Each number is 500 + 25 x the weight over its row's rms, rounded and kept within 0 to 999. Layers, rows and columns count from 0. Numbers have three digits each. The size before them is the row's rms in percent of the matrix's.

# layer 6 MLP up, 1152x384, rms 0.102, rows 109-322, columns 256-319
106:450488496521491496522556484503519478471510535481532474496496493505515503480536468497439493493511498521494541506523508503495530531538541524474490506533518492466515528515513460550534542511526496
086:518532504478505520490546541492484530457518494496501505523514455438461470541488511476505500534499547528481484504426503490522500507514482549514513533512497504488516477487530452450524477478472514
091:445496509533502488519527519509492497492477501498489487479494493447484492455492500484462503519482523506477483543497503480505489495523526515538499482522511453494458512518482557498514483512488501
095:524507533485528504494514494526460549495523455475535496505483469497517499505494551516456483522496486489495490527438480492512505446550514494497485535494490540481529457457485500484496449483482519
102:463457529519514511499548472525523474508541475498485493463489546525500471475510488492459536534521438481494518524522493504551460477489502536533520539472493474514501503501503482545536479523520485
099:529540468481506536546490510501491539482483482497455504513509479512516479526490509470493492487533511481509493524494519512456485529482530494493566499503498515513476496496506485478546492528485485
099:429482484492514534543508498517471466453537476516481522473497497534516553475518507508490476528495538534521506515478497548514509518506477532499538476517480511484508460524455497532499513506460515
101:535498481488500473521487457481468503535538452522486475569529524482496526510482479504480557509466486568509489506522506481481504505510500537525470532457475476462520512502480521503522496495494517
113:504488495527502509459484476510566526464477479488459463491525494485501463497467533466527474485533490510509497504520502504492472518532482512461490482481493453482519524533503483497500522509515502
102:461536516490545509509524505545477450528512537497523484489509521472487526466527535493469515470499481501555539482510523519496547480531504461459469462499485512462498496498486526478503489491523519
088:481525498535518444475461473490495507510487508517479441506513486500516496475474484493509503500519521508486492503483503555474526487520509506553489486510489514548522488528490499534518510480504535
107:471533514496523493552509476444465493542467482506524522510499524474481493486510473533493502482516481451507541469468539495438550503494490521478519470498500514503463548490498490507545501493518502
092:517514554496458471498511470515500495493506547506494504479493507499506465540484487498506496491469515471501521516512490489525443544500548483477529525520540555525505484505491503476464502502555496
090:516537490554491539471475487549505528510530494425471510500515521472528502500474522501497500490486536507473503474465521501527485496479468539470559571488475470530486540492520505520516454505458502
106:487511479452516467492434528528510526500459465510477484501468490489509418554475513523504514437542462507463527487489544517483519476480491531488497478524510485448503459498504465517478528499500443
100:534520476526467457499494515459489474482467507500488496512468502485473472537538529551487506499500534480514472501523504476512501495495478498504459477466522515499479510501461534482490476470472526
097:500463482481493513526455508478524479542523496508485510508501510498527503499491518503527514489547530497495512519433495497533446563481460487527485480515528534510502472483538467472536532516455537
106:499430506514504463507520489516498544539533501488495474476490576510459499517499542502538506454499506490475513481540489502521568515477528507487524499468527505547528510533459466481518503507519480
096:513526509519504471492432510514500505499496494523532484503524522482500522507515477537495480465479503462438472548518547518465458484471519512549504502535519506499522467526481522502508514536518460
100:508449477518469547510481480503508475511487489508483520490474506493495518513513504475539543460518523482536482518427535574439497483497513511485527504492484508504473523479509517469516511497525510
106:503483522530503526469549496488501514487482514486510462510494505550526509459507511525511504553484521500540441497520482457536515509482465447511549469499461539485493481503516517494500518493490498
104:468529479524500495568475483512471501476552472486472511534479486481521481513545514504447483499498461491426523506516476489495459493515489440433493481508494519453481496473519460461515499452482490
102:474493481480463524499522480514455537501503494520497512466472505536476502486485495513499467479489540505476466511494509520483467540533537494526485459525507534497505537503488518492486502468509475
104:457493521493490503517508530474523521502469496493496459475503498498478509499495523479457493531508475526520525527494443543489514457487519508505484502433497489519502459449524466487501517473485478
109:462486494499511539511503531536539514520562483505481489538489473461475507494475530453503479497511493508476500511505509460458481528477450508499495526562500542540459501522497507504495513485482502
100:470521476531524505512532511491525500506491477491540460490543523488479487507493453498524516468454529490470549443501488495515541474470565470501490521544470502499488533511492510484484499510512531
108:525512522521494504492518501501491508423562512485492486485465529531456546506521516475443507500480521515481517501508496499491503509475522461507477503528517495529548506490474508520506495464493480
110:510488459479454478467497507482474468538509519483476490459507489524525475494502541463533476481501475509527505486454514498517519536487488505482528470505485449537525492483492508484497493482513459
103:499493496501456494531541482511470473492513533499509545488500499546499499523486506498478508471483537501515499497500545487536488487534480524494468488490528491531544493484508495533485498510502518
096:496465504474475497497451511499556503498513499499499488572539453494528501483491542459524460538536541491514511504533510539500519501506457490486494459521572465487504504519494492515475484497504506
103:482522549498529471548453510535498509506498517494513524510518545525549504488513511516478451488536495490469430516517523558486503490456534546488512452495489519479504451518506497534510522493502477
106:513539499498556521505518472520532471514511511472513511474522479509493506473540518482502504517447481534495508498515502470504522453494473529493473545490533532543510529512527453514516514494484463
098:500515521517453477444518482474460467526524499464499513467470474523474457518490524514499506513512506533538447545490537505528502492483480518500531532435519488462525516487521493475483477471494525
099:520493462508503442471540517534522517473510527519473479465517493522530488452489481534533500521458513511514512482481505475497497502487470467527487467487479516491481484465483514505514484448526523
105:488482491528506495508527496505445492499486529525520515496480524549460495472509486485477506498443520496454536506486528504493535553530485505480461498556491536528496476477512514453486502533482498
104:489551481511498503496481491488500536468503545493519561473542524510514495480515529476528503511559509491486546508491489509536522549521486485478503491510459529530493505464476503492494553516490470
091:515553509490550523464541491500468528492495493487528514458472483518509541472521514472511488489500497456548501471499487538495505512488497485495522491497527526512495515522509494490493500462527528
098:453466471523482502486514452472473480509512494483516507462472455430498502517510537462521462517503509478520508548518490542525504464498493501504456467497552530484547497550517508447497571523493515
094:494493540501500542508502499573514555497438511528510481523507502521513506505496486477524488480474531536519487498480505481480554526514513462488477515481506494481505510555507475498469486484504496
102:533489542573539522482469529514443534469541495539460488510504509521525527489495497510478503537472486521498489510492463488503491497495526485512493526506496504522472505537528494524482524461524475
100:523434444545426496502493533536514536511522529495506526479482495500502518553493471514507448504512546471497499539519505470539492451483506460498479476487503481533518502496527508497500509465545516
099:500544472490479467487508459481460516511488489467534473491507500505473487538500473487525479477551534487548487467506501511469569510523518470486514509502473474479499459468488497466540528483521516
101:536479493459513503486484508462501480506500467508514506498518522493475550478473505472500465476491490514512467457568498477493480514511493493535502531453473503499521547501540563471521505513538474
111:449512510534494484529438479510482499496518518519518474466503452446498548450481507479514518501512554482537473516490511504496513482440507576515485478494455562498521501504466501533466537512501507
114:472479494509489459490480470533539450530455515486512518480503502532529509512463487493501489488501468506482471500500475519511496498530526529513501516503501501491506468505517498484492521527521483
101:492480473495489437461447534460508551505479520553449497526475493510505497480552499532474493530503541503487501487474530518469519545477485485491514521507483500478487450512506476509506464470480528
093:553476512474497503498512498517488489498504464504502508528473478472524530516509477478480475508534511528525497523496523513470523513534497516495501502487507518521457527487483476482516501476501526
100:492487538470541530582529509521499495476513497536518474509498457523531552504516522487516517474508494506493472479469532476505498512520514497479537493443508534546519501481495504530511495501513457
104:497443526471488500482549534508521442499508487519457491485493492520477486437511515539498541522492459505514485536535505504493567494524517504520502526500532479490463500475452519537505469521504485
101:523544496515516510472512522521470465509515470495507521451483508530520503555497497508495540494522473522539541516526469502459502475510504502533494519487487510492509464522546503534506515502504498
100:537491540558514482526504526521479493492473467501485463521501485514465492504506504558459506513534449490455475547458519463513516502499467490498501525548527513521542471512521456539501502499471533
099:465566521466511498522512508472497455496495527528492451495499480515498511534505453527504479533468463477537576529556481482513525497508516496528504514551495506502471492498528519494506472506508489
102:495433501533514498495487473488523487469496536478477528541570529506520498515518526499518510512461494530490493511505493437507470478527482513484512527538501505537469473517447497519462499488481474
101:470442467521520513473494565491517501463518471509483488508520455510480513533497482528491461433493459540519459506484488494507491564468481502483487495483522567505458476479543471492511553495478521
099:499509492526453476500475528488536515484523508476498522512474513455496518490436469471485528488478506487483504525491476444510472482474500456530483502496463496504508525501524478455520504513526532
093:509533497444537502483533523494515493501549493551497528476502521504527473503496470540514506484435552506450543525497510486541521508463510521475512530508521498491555558506484517501500576464535506
099:522532477511498537480491504508503505501472495496454518444489524477475476545497455530508546546511490542521548536518524473479463516483521504496495492498526506464514484489528515510524514499506511
098:499491450517514528530495484496498480498528463495500505490507492459474489453509494513494468501515488502511502495507507553507529518503491471515464503469499532501500535528496472495548465479484480
101:486525511486487518505484539492549492547509521502523461479488504497501487516477480482532518524518470471471473468491484498495517537518526478516472514496503488506455489505456518558493486478440461
103:553493467465506500521507514502514521508529484514540447493500513470545491469528505499495473470453478497511491529491509503511561491485464500500523512472515491494464460456499458508513512486555484
098:470506511500503480492494510485536513455500580453467486488471545512493522492481485557513503477523485470470487526515515472492521517500546467527524480481547455479491488481512461510512517503514469
103:478485480486487513515496542496490516496483514504476503479499553489480509471506468445523547492491494513477497480501487516545487517454495508492481501511487479456508530570468538473514476471518461
095:456498486526501506519473488541435514470470461544539466540499501508502484494489475501483488494523485555476518505467463485470496461505496534469483506443497517522466481492512520516518449482462503
105:500486508494486526523490506490516502513479456540510486529488517454501506483506451491463481514488505515506526516501476510422512496534466478503478505502511522511494517515563485462463488495480533
099:510489533436518508498526525521460514532524460561524499492491502549493485487466508502531546476450504556482523497486525490519475469491524534506540473506492521501508488499502457481525489483541499
100:512499532494487484536497477480484500509496527503472497549514515480527528465509507514498552525480524478479479489519516526474478500463469478535515493472477543537491502442494519479529435487502476
097:449497461522457506516500512514497495524512461491557510546518486501523494496476486554518484447479482512506446510507479496489498525476500508474506519536474518495478483540513528488482497506530482
104:497525496525509485482444483502467506536498474532533460492497534511521475404541516481539450487484483512477497514498495498503505534458479523451467496462533502468525512504460500496504531506485494
102:551438535498499470533480421433513522456488503537522485516471504505523454497507449492493497489519506490447506518484444515491507513527504523510480508540469516488511505492505531496539530498457524
104:495514500510555500479484468469493536511492579480455489493517518539525525500523502472511551491481477517510445540458514524459546511491521459522465508498601554485487512499543500498508517530449487
099:497520508513549445497524503494496533486478510507549484475495492443522502533532540524520519547471475553498514479505528459509533543508428495512485548510496494461503491543518481563489520536510510
102:478534533455516543506505553483493492486497506478469535539491518505521513427479491496483494503504519476498485484535496476538503490536515469535512526484495497533501459487476479530482476507492529
102:463479498466459473488509492492481497492489527477505531512504567463506488460510515480480512480515501513532483552499516473502539527484550493505517489549481491474492509488518505513466492528489482
094:525485461461483474516430523503510537485518526492520530506511518547510516481535506489492482510482524519516487498480477475522525489486499434455526544503495512561465485533523498504475494496501449
114:512492522512512529447477490479498524487506518512522488527501466503444478510478491510506524537451508506523483480491503509563533489502505498531508491477496485481475432530531476478528513519482478
102:496519490527517496440493522520498534523488526513494532548489526487515512516461516525517512516481487484467501520506515485536487472527516495481447503522532516490511471510508502495461485488479515
098:475509497520483508479499512508503504488469536514521492504543454518527528499503466487467464482518528482502536516529460498516499547506475479525474502518515454511523475479503496507530495500538522
108:492516564475512499437453504523467480491497525508539562462510497535509479503517497494573506512511487499536561494502479467553514532505485490513470498497475465491518453500503475495516505477496468
099:515532499510512526503450540502553504523463444526478509489465440497508448472487484489461503515441514521477460501508519540513517483516510492488524502504498493496526486474533522523495531477491483
112:499496524494533477524496466526465521524558466516483496506515531461522472476503474497519477514508517535504511502545494501494505485465442495521552523477499516503553492502522456501511485508533518
101:508524476549510550480477545512524530502488512501516476507499484546490478493473495500532503506520508552503510497436504511491495524481493511477479491486494505553491483563483468515481485530539503
105:442505498480523514519491510541536489493521486516485520469496509500498465426589465500525518491524492531510496532541488471492481495520503475508531478524516464499498479450517506523515493513580505
106:486517474491482476492456522531492458533484505530482483471480533529466535520517515474517485479514500504513499486508467508476502501532532477509505512432533518559540522455487530522492526525430481
099:491540531473480489488504474515476493462507540478502557497495510506497498444487495516456527529498484547510522540483450478529510510522542547526487510514478524500463541462481467487488494496519522
100:493523529480484508515504467516553525574499487536553512505475485501461515512511488468542505509514511490487484514494495488501505520475522462483564448494518508514507512532504531502501458487513522
102:477484488443471515505474493503467514470502532519526479480524530481504470495547518504503488484502518526470478530444546470473554522504522502469527526478502536501489485477517480521503494529514500
106:480471501491497451517427496495501476476504506521501497565451508452489452483474495520539481528510494475509499503510503504517466494518506501495434494521485484463513503501489507482479510532498500
099:480507484498482510512452536534531495493520499487493448518511485488505502499490477461503491495495477566534509521563483548443501488570507471469496542482513501512486527509421478488491516499504495
095:550514514440494501520522495500509445462504509531520540487500505515513523481470494489466556498510504531538480495520476515481554469549507492513500450517511516521487506478467465498499504504478555
101:487499555490484502489485509508450485477530488468512514503460503532491562499535505502521480501493440454498499491499533495502490499483493473483500509524493515533505496505508499500457515487489487
097:464492516481476481480455513463465487464480521461488461484526505507482503510531515498522491498531518508539519508497531480454531455480511461513495485541478472513508506500514526437494490465541493
092:478483493505506512484475513544488505505513513467481511503462458547464479494503533488463501484556482500489490530490475528458494508495462510511514480446521506519453497483528501538494492453536522
097:480493520529525521506487517469509552493486511505501529529534528486481534483483468541531498510497554515448499506528465547476539525520479480453446525512464547484492482550523488545476473468468496
104:461475525533537557510494489528472511490494520520514512509493515438484500492520500494486523521539506469525550483477437491529505481504523488498500516508492479516528489493495493485483517473525461
101:504535468519488503446492529480511521521517475521470524476481481444500501547525534520479527510516504528480491497499510527488527490533486505518505520505509517465453513488522481480494517466533486
102:522457549463516473550526527540532544516492478544457483501499513485493529484521514500532491506506478467479488522468499533507529452512507478499475505517512483486484530431514496459465467486483522
106:499500524467513550502526497505531519483479509506486496482535495460482500503503484524509476550467511494490441530499515473498471498484456485550515526497478500502517499508494500434507460505494512
100:500487474503510492500508508513520481504530486448477475529488535488492464496484462442469501530504509479473523512479505537512500562475479500532509527418508566487537502542481562518445489486503490
106:510502478518504538500460511495481469502478426491462505438486448494473521487529515480473480506514500455493526505546511486501536470497477529498502482521468497486493512527553521500512516501485504
107:472523460485524498510468536509483488471476527505515509455482495451513453505479510472507494483495488501499450490496486498510492492474488507472483491504465544478510485504466467523502471491507518
106:506479524492566471500468561446542491471522493502505490534480485538499472498523502504472486534548492493501439490493508505505518519501520470463485495515473515483543499478501497516498485485455470
104:500532491542468461452515474468529486523455507464501517526498480565464479526500527496529495534513510456514520538498491504530457520455503449565566506529479500484482517520511528530462480476468457
097:542479503518514512546524486496496505470490545521495491484491526466480486495515481491503542457489488457503532496542513493458516514470481504494493486472508473451555493509479505521513500524518496
104:509522509510549468553515474497522457468485527484500479508459480493487483504508489541457494428490495460513485533510507476490478447517547485508529472486519534522505487497470476461517475476511493
107:529512491514515484535510492501501523469450499504539515503525508507484548514522511511490496520512441473505498515501481531499530470503500468504487482536482483540518471482499497476524519452496464
091:504546541545518486519557493479508499524501488485501481499453474465512487554496495514536502529523509434499472498503501492532511566540501468469510472484529561500481524505484474511452481470509517
100:463509482522475541532487484520501491508506463473467484518487525525483518512532494488507526501474503531535493496467547489532493503506517488478543534549516499459527474511498477485495489486505541
101:462489460526495484516523462476485488492503503466487493511489508508483498464519523518511434485495480490491545499518520475532505476514468494479482463487532496482501451521509505481554541494494511
102:511517521481495469540478515515525522475499493491516508519492518498527532558460496480515498532509503457512458520470520508500535472504505517497499534532483456475515530485492502501503489517520432
108:489503504480490507504487518510525477552505503478503518510479526463533494475481486489505467492504591494517511490532542469518530494512479470519515463507469508493520526530439485522518495485552514
100:481499505515530559528532493517570529531530491479498521501465520495525466520500482476472461480548506485522516500455517491527464503519461488479491515473488492491519469449494485529491483527511507
099:564454515534543484510471502565545539468485460517460462558472502467505499483459483536499517502497493505487486484504492475511512494500454495483481528460493515476506467470500486468520480516499514
099:521510509441501481452487496510512496464500502505502511511521501537489456509505539491506492436518474490464525514470525504549516486568497514527490476490510491503468504467508490475504535531511536
102:476490507497521515455512487496522518489506439485529508461513487484484495505491501480486536511532510488501457519475538525531525502507513472487504502527498474501511470523491511514464515463520472
108:533507503501469473487492526504528546487496519508483497480521506476472573517496486497505525481474553509540531518519507474506514492495577495505498487543554482467497500515508488486493503492431505
112:481501477485531478471527501493497514506440479488467461525502489519531493522472426467488479512552499472538511523520517466513515549500523481480545496528488508505515513473562493495496484464528539
100:472535501487508511505514497512513490514501516532485543495481525534504483488508498539532506515515474515487498478496463503546428532489493488485525489488524491492489489484529474506534550516509466
094:566494510502502524514490440477492523519509486510523499488517528519483492523475481477510495524492474499501500469490531476500497485491477533484497509511552507514529494508498439480525492509510479
097:493526494499559469499469507504532494505513525505522488474502523471452505508512520519523479482474503456498488518489495478537506468528496503489472523460508492499474477526463474502528539514485424
100:494525522468543504497494573501539523474495520487474543493495524488499548521492488481538492508509463546483473506519464514514482515481502521520519525522532493516478474495477457541528489499513475
102:517492515506532487497543458461506499539536508486540511505523484520535515462528501526553510542498536532482522487523551470508506463474554486486501492503517473492495486481534494512493484509502471
097:474506441512466472529537498508459495512494490504506513505496520483505478520464489517494513510496519517458512483457477532505516524550486558533488521515528506475533522494476531503494479465498480
102:513469499498529507485490502570506489498484501479527512491495526515518494512516521509474504506513494538465508495496506518503508475510515470506472529494490481553477536499515530504499528523512527
096:483479475491531471481494492503487517475512470509486501501477529471495455518487459532484510514504474525447496492510480489512537506471520494468518531443519474518476503465492489473520534523476483
087:537514512488494536440487514519502512486476497483476526485456480480480513464486497470518500509537485495467511469513512513509456466502471468479521514509493511502413556491521497459489525533525531
101:466500443495548525464475509485520546458477534474481508511537487485505510534475495479543508491493486519441458447522457553506507497492551456515529541476535484515543475504528483487512473500531521
098:525485473486523530536501514511531494535540500493504516464534489509505489530514503501448440534489442495477506514545508500508523464462469520449505504464522489448518473517495505490509509530523504
098:463462497532500466518515490472499522517492524504496479519481473480501481521531552519484533463483515523497524482469554485473482488533568477498443494471534422536489520516499491514472480479516514
109:478533533519472491498521497489519466493521485530531536506505524547466533460504520489490462529504524503487511532514494481504523509536467493498519520485518525532466498515476519506495517508501522
092:478524521489519477475493490488514495469505476476478493507481500518510505490523529506496477510472489547494490484505492473502503506477519492473476494460525503533512504504459483457483502527473467
097:497489471485488478494498473496527517526526475530483457472504488460545435452497505487491490470509549536472518504474536455519504458526504490503477523496488480484505495453506498505481525546483500
097:464467481513534489454509532480500478524459514501499485514472481508454523516506537507502494498473487496488491467499487456538549494492510492479537506505450471498531499505526500471508543509517487
100:511480491497475463455521501491463489499510503479546475522478523521516450535501527510497532528488513487492498518497502472438497480530516485490512493542527499457551527473518542482489502447525503
104:466502488538447492540537470488478499465484544509509506538511466464506525542484522508486522513493511477482467533511550483497515499493514505516507506510477488491504492520539513526556506525518496
103:489485506483510483508485487497477524521459457467512481506479483481522527485501471510507486483537497516506476481473496473471479477521505500534451531497517508523455507522502491449490521527486497
098:455509493509466532485527524463501513453496499507483487529460497514497510481490452475494474488523505507492530508509500475493473504538544463550474494486476501500484522511469481556481543498528464
103:504499496531482486510509485511524485478467453496532479475483466546502486529472504486470513498498496480478487545515506530521544497496464500454444517480486528513520506485510506511506519478496462
091:495481476476461480537493472539489500505468477514493515529463501493472530483487505481515524506475489512486477443486528484472490508535505465518484480518528536491531521500514479492523490476556509
102:501500487493485539464506518486512494500491512486476493509509454507471494521507489484518455475491480515507488508545507461467516498502500508514490495542471499504517496542517537475524481520514520
097:498511494516524497505518505496489510490548487530477501545543486479488476507525459521471465461504518553458502511499499484471520493473478500541498516500488500501507473478457485505490525518509485
096:537500492511508487527510472514494485476491500492505466499527507451544478496534498495499494493517465511520495540478524456483510499499489503505522503524490513495469494493560508511495563496517485
099:490471463457483458510475447480476494485508462516466465562523494483450479480491521497492497489496529495468481504463526493477487485543494516467455538496492516470490502534519455490511537494515518
098:510526461507499497503550513467513442529527477514501508488530500487503510504551500473527485506458528506519490492518507479465522454481516508528522520547478524504492519524511529487492483511484521
105:513497477495504503504470500496480461495495552470436514480486452507499528520481503483540514514504526511470497482515459536507512565479545497474517528526523487506467526486504466492487537508516460
097:461474502478541493501435486513482516504494494516492481492520508550492459528454536481503495457480495487486490490493489501547482532526491523461471499498537496555506453518488499475520540509563512
102:489525520451505524529518507481550536490542489460484545496507498493486496476554497533551440481536493489444523564512526508497498522449507474478540501501486516522520489508508507476471483493474520
093:510465530516496492491547488496525494498499494493508493467490478535484507550530521545509486511514507524512499476505499465479558489467467504461570483494478513506495483503491446433420492497517478
102:504461487527467481441512528484472450518517480511533483492513475500515469507492530527506495492556484502497532563485484461532502536497524500501489523536510494455492513568502521503499454529451493
104:522504466490494505458555469539495481527492454469526471523530520485487511525503449486546494504495546484549518506461509500498531507506489543452533463489498507513517492478515516501499467475488461
101:473458524471507493480496483477506541506542475513489502483484498493490494508520523508472535474517505487490484503512501494533542495557539498536481502511497485513499522498531467475488493476503470
100:527465519512514509488535536524483486529495504550490499520488483518486465465475511496539449490492485492508510507508481483504514487483473465535475540532489541520463514450471486533517511503516522
100:505494477514480534573529520551530479495519504510517518510522497522514508487540470486488492509463525462521484518542505509520502492483489510478494485490535557531468502574498489465476480483493449
098:504492539467505477492511508533550498477533518514558531505546583506496461511496487496484513498504536530454489476525480485499470517507513495500478518479485527475540461454469500491525512487520512
106:497502541521527535505483475527475512504524504513502463479480462502497479509506516476520504532494499493463490529492524495494520530482422488510509523484515544447534505473489527515471507541481447
102:476499529519498532552513475525464516486490504456464463511501488499528517506497467485517492485486469512521505532513499516539533429534486515496490511494502483488494499484525515510513511487475489
099:468473524458503537482517567471491542512462494516522507481495521522477485546459486531519484515484589489469471481508508531547524493474501463532481518503502480507528523489519453540511500513494500
093:491516568499503429479497496568513495485495480506460510478524504543528461490502510527441499516496513472486475482528499484482555476504523480487492497476491457484493492465495503479522498514554503
100:498474473512473539492540489530509460512502470516484499475452444456473516512534484476532547488508494435474520477510519525506518528493468450531503504545499511513534531490479478508494504483512500
101:469506492464462534459497485500520551487486531510503485534531515502485489526472514507519490545464472503485516508508494536517520507520500499486509499501515421516478487468482468489497472531470478
095:548523462560526515554504502502494490496548520473495493508562520456543496512527521526509506507500472507493458472494531511504490474524473502509545527497496542513546474534503460521503445488483500
093:485551541533508501508497495548545474540483498489500545502491538500472515497495467526489525526512524452520503461483514482494442517525490449507435560485503533505495524451467496491501443512521509
096:479456474556526523476569485543496488462519501503481504524487489497505531506475453507483511522508470478502502487503507465518490465489473514472520458498500515472540517477442494479519512435505501
106:507502487497453490479487539491485499516505477502469517511473505499523514468532514549515507529503513465550500480487510499485511506519466483479477473509502500509480514581524495472496497512513533
091:489427518504506497455472513493471470457506485501464467515498506463492514542475466525436468538469434502478503494476504483478521472494512494513499493473501521497469500507515489488496535500472489
100:477486511493491483513510468497509535470530511513489512499434484502494496476474477535520511483484461479515493531522478490482491466502520488488472510463511480500481487496517463500533522488516489
092:473486481494503535536520518456512490507479487501509488549469491468497460513484502527503496482509536529504518508483504519459474486522497481490524505540516508546504472514505494515546537523468460
107:506500481540501506474532505499522506485509497523499483505535509529518510475511476501523474511477516501478456506507513525524475512494495507496536523510504478502517528520533483494456491514516495
102:499527540560475484478512527500490520491505507531537487498507479529484503441456494456514470506519486511504453474516522502512476525535433530472493536499499477497499475513497489483481483563482495
103:516548490492537471546486574515525477465482513509481503524543506466534497481494516496484494501492511489483474466475498463497517427509546489507504521551506481477496468456515505552497500526506499
100:495466519485494492510493532519515513512504471501513518504514486509533524488507463497511484518490480486485516501490523486499499473522510530529506508487501513468548464465527466509497490489487516
097:521476472501457480482514485488495523516510493530531486472474498474510465516505469499482462508498543507523489467525547517500484508506548532507476513495495471481464506499501542505520489509493487
100:451521526476493501487505486485496519502506465480533454470483450476538474529531488491520477557486519474530504523477469482482520461500529470454461485472495489509493479508520513514549487474518478
100:500483491546539498512495535502490470486536527528480549458497516522500472477510502549508506528504464498487506506434505500487493475544465498461457511484495506481524452510458535464512503539494466
125:469511509502498466507476524452478501527522489472522492533469491478470517500531516512498482506487533442487499486481493505488491523526519498530509490526515498483505505493550511524510542477496482
101:478524485532553517479469507513480509515485473502459496511482446492492472504518505501505513439484511506516478507502522483527510460527539474486543520504515497463515453506545465523499459479494499
099:514473475534507487469484520499490512523464496491533509545504502485517435548497424467508469454464471489516468502515510481502474552499517539508517484512492499511483516544505477464504481502486517
092:492481475524518483476504514504534521475511527517500508525502537499495512497507518495476463554517501471547497570501497458565491502527552526433485555499500480531487550518490527493525526520466494
104:490511530494502467514499493498524471547457528499529519522486506486512482457510492481542545522520477540458474515516534479474532457466510476486459481481478493463496504450465490478481518490504503
104:534525488529506520439478484497526457526534491495512492532498471532491483498522525526447497491460471510483506469482552496509500516571478529495431530468469470478526497475497504501475504479496492
098:514510499494504462502525457483479487498491484479491515495531522488507485492491503511498498497483524469503520550507558471557495501496510460548467505502465487552518515513456456490486504539501517
104:520484513520494443491499492465496437503541464500484452509523480524492495493480463521442524466538484494557515430486507524459482485500520515499493572504531525505495480472513522496500481455514506
097:507520473511503478501478493499492500496495506554528481512482501493489510531451474528506457457508510514465523488494480496531518498490469506475500521454564523491480464519518513507544501449505505
100:491483482523497494482492524523503520505503511508484504541467506503516436482507508510456484492465498463524491481489537523483466434488464526529495481496483490513488516485462479491493542489511524
102:496498492510491504475454477533515505509488478476542508508505495456485452456476460497532463520520474459523536458506478522485480521474497485472483530475478469450488488506481493525456544497531549
103:497535496498476517512470523533493464515485506486521532508543467486458498504486536509466475483510489536522466573502518504488496490502499508509559480441496504547540476501490526524488516490526474
103:536489498532554449479512491492535515475463496504493480528497538479529514490478539527471468474501487509516497480515520485525516549512527491522442521500497516557478501515519463495471549477544496
102:532526466508485479500491483501501546508563494499492491509493493502488505585484526480471502541497478508522494496497504501500528480517497496454493511471497497518510536503566474460488490478509487
094:500496456507569496511450507508500522507495497487480464524494500520508502519496475496537525473482481529492457508491528490446508492515510507519537494521463515467476521502499500496487511532493486
087:496533508477511475529510475486465499440488474506530485482441513458482497493563458508478559494534501509519476505496527494525498476498492525490466546501529512486505509510477521541510506459505489
100:537456510558476525485532522477537473487534455537516522467529503496492502465530520544538474453502530468531470535511486460528458525501492533463480487495538490527542520512492513476466523495536522
093:516484461484469520494492502518487438505540491508550510516536472518502508528544533522557407537551555535540471500499530488534485518448483527478533468449476510484508519476515514445500476497473526
099:500497455462493481512507492471505488511546481510519553560507496519483509526494517493492486465466469516505525496488523494493433460496511510495489483474509484440514482498517509502522517530519493
099:487500447508512558524530522479476506525518498548463495474529505472503508527482445523483549477489526517501550484444525527507471482460487476489482538517516509501493499494470475499477501475504441
100:501458526459487455495525502458515470523511471472480527527530542478521504470501497541511477484476509531492515533474484509518466471503510511512488521519519512532496478506532522491541520502515467
100:498487483469525498511545496508501492536459501519533518497482498495501501520455477466522472518519465488501454466505480501499485517460473514522499521494486530492480485492495549520509507523500543
098:500495516462442479460529501471523492492519483493539499484523497505513479549500406499468503480464468504488497521473513503495511510466510471534505510518491516516511478487498550475483495489507492
103:465448471523448540465480521477493455499458480499527473523490507493496483518509501477505513461486517521506485517505503509515469490485553522452460494477482479510497469486506517487515502490534494
099:505498482485496503520538506494498480512498495473540483528502540478534508515503489498503500507453476517457497474526480527462488499487497520543503486478548496517492498495522504507566526489491474
098:481501523508465478500491499505488545512549464489523495497448481498502515542491510503484497503482470499490511526486491544486484517507478513523498516471481476511522472497487444541514517477476532
094:468476471547516512499496544527515495532460522525514510476502495464503478523537449453463480536535506475451499492538534528525509475473527487491477522487525501521485474481492493500477519500493451
099:491518488507479476515494513524480454496450516525516461470466513530477485459538494507437547502485485503462490513503509493509501483515477495468499485505488526473439498477426474519510475507500504
096:520498442502527520553504537504481568493504503512499501543506481496491493467480546481526486484490515505492490519487485448510485513526483544553500478486503522518477496466492523472548509491500523
097:490520515502459505496479487466460481475531492552498511476457492508498484537514494501491506515520506465470496540507523524518480496471486472544471515527481499488514502506492503512478505493508493
091:495511526495491463547479509480520496487474481465511479509499495467493516445483543486532489485495524519539499480537466503521459509465501536520525512525472518534469547503500519469486492541471524
096:505494524499464463467526461501490457489550595492508475515494493517539509508483484493546518500498495499520439472483504495494482544498447536518504500491500466502489510513505498481539478488412512
104:531458515494475495483502501544484529490549486493500506513487431481488504514489459563523515496482472510530507501501522505528492522542491496507505515478508486493501460496481517535503534479496475
097:444486509538481513449517460523494533496511471521480495476522509508525521510501495519529487514541507467495536476494466462483528537491489475496541499512462474506506535508520517505514470460499487
101:518481482508478478505487524490453528459494500520508531533506498497474507486468465508507517519464535503518483492549479532498510524510526439526498492505509513531495514546453510496469513493513496
098:506471512499469485448505486560472477491448505492511492530529508484480501508506526487508498495485529481520507512487512500500501535510530433508553495503452499528533519512500477491477520471515500
096:530502520500478487497483519527514467516462518461542504521511528520472499491492487475447505502461496503476536464504489505503511482496502492475495506461489500500483518464503518524503530471525495
098:480541509516473518524497499470533490478460483518531500523441465475498482509533475477497479524542476503502502514511494505466530523513514495493510501502508548515553494543484494449534507460507505
091:471464465503521493510521506531503497475522519492514477458485521504499551462558548443522525466491506497488464460503496475462515508487494497505504470498540520469432535514464550517488489496519443
101:513502498510465507540529510478515479508465495449484490507523530518542515519462559510485455463533504527530463518523436540488475451478435503487485517477487492481491470501471461477512498503513515
093:519535484498495536429466533507514530487523468499484541533516518473443497516490507474502541516487530474504490493516512507504497493486514477520535506527504501557517493515531492500510485513481495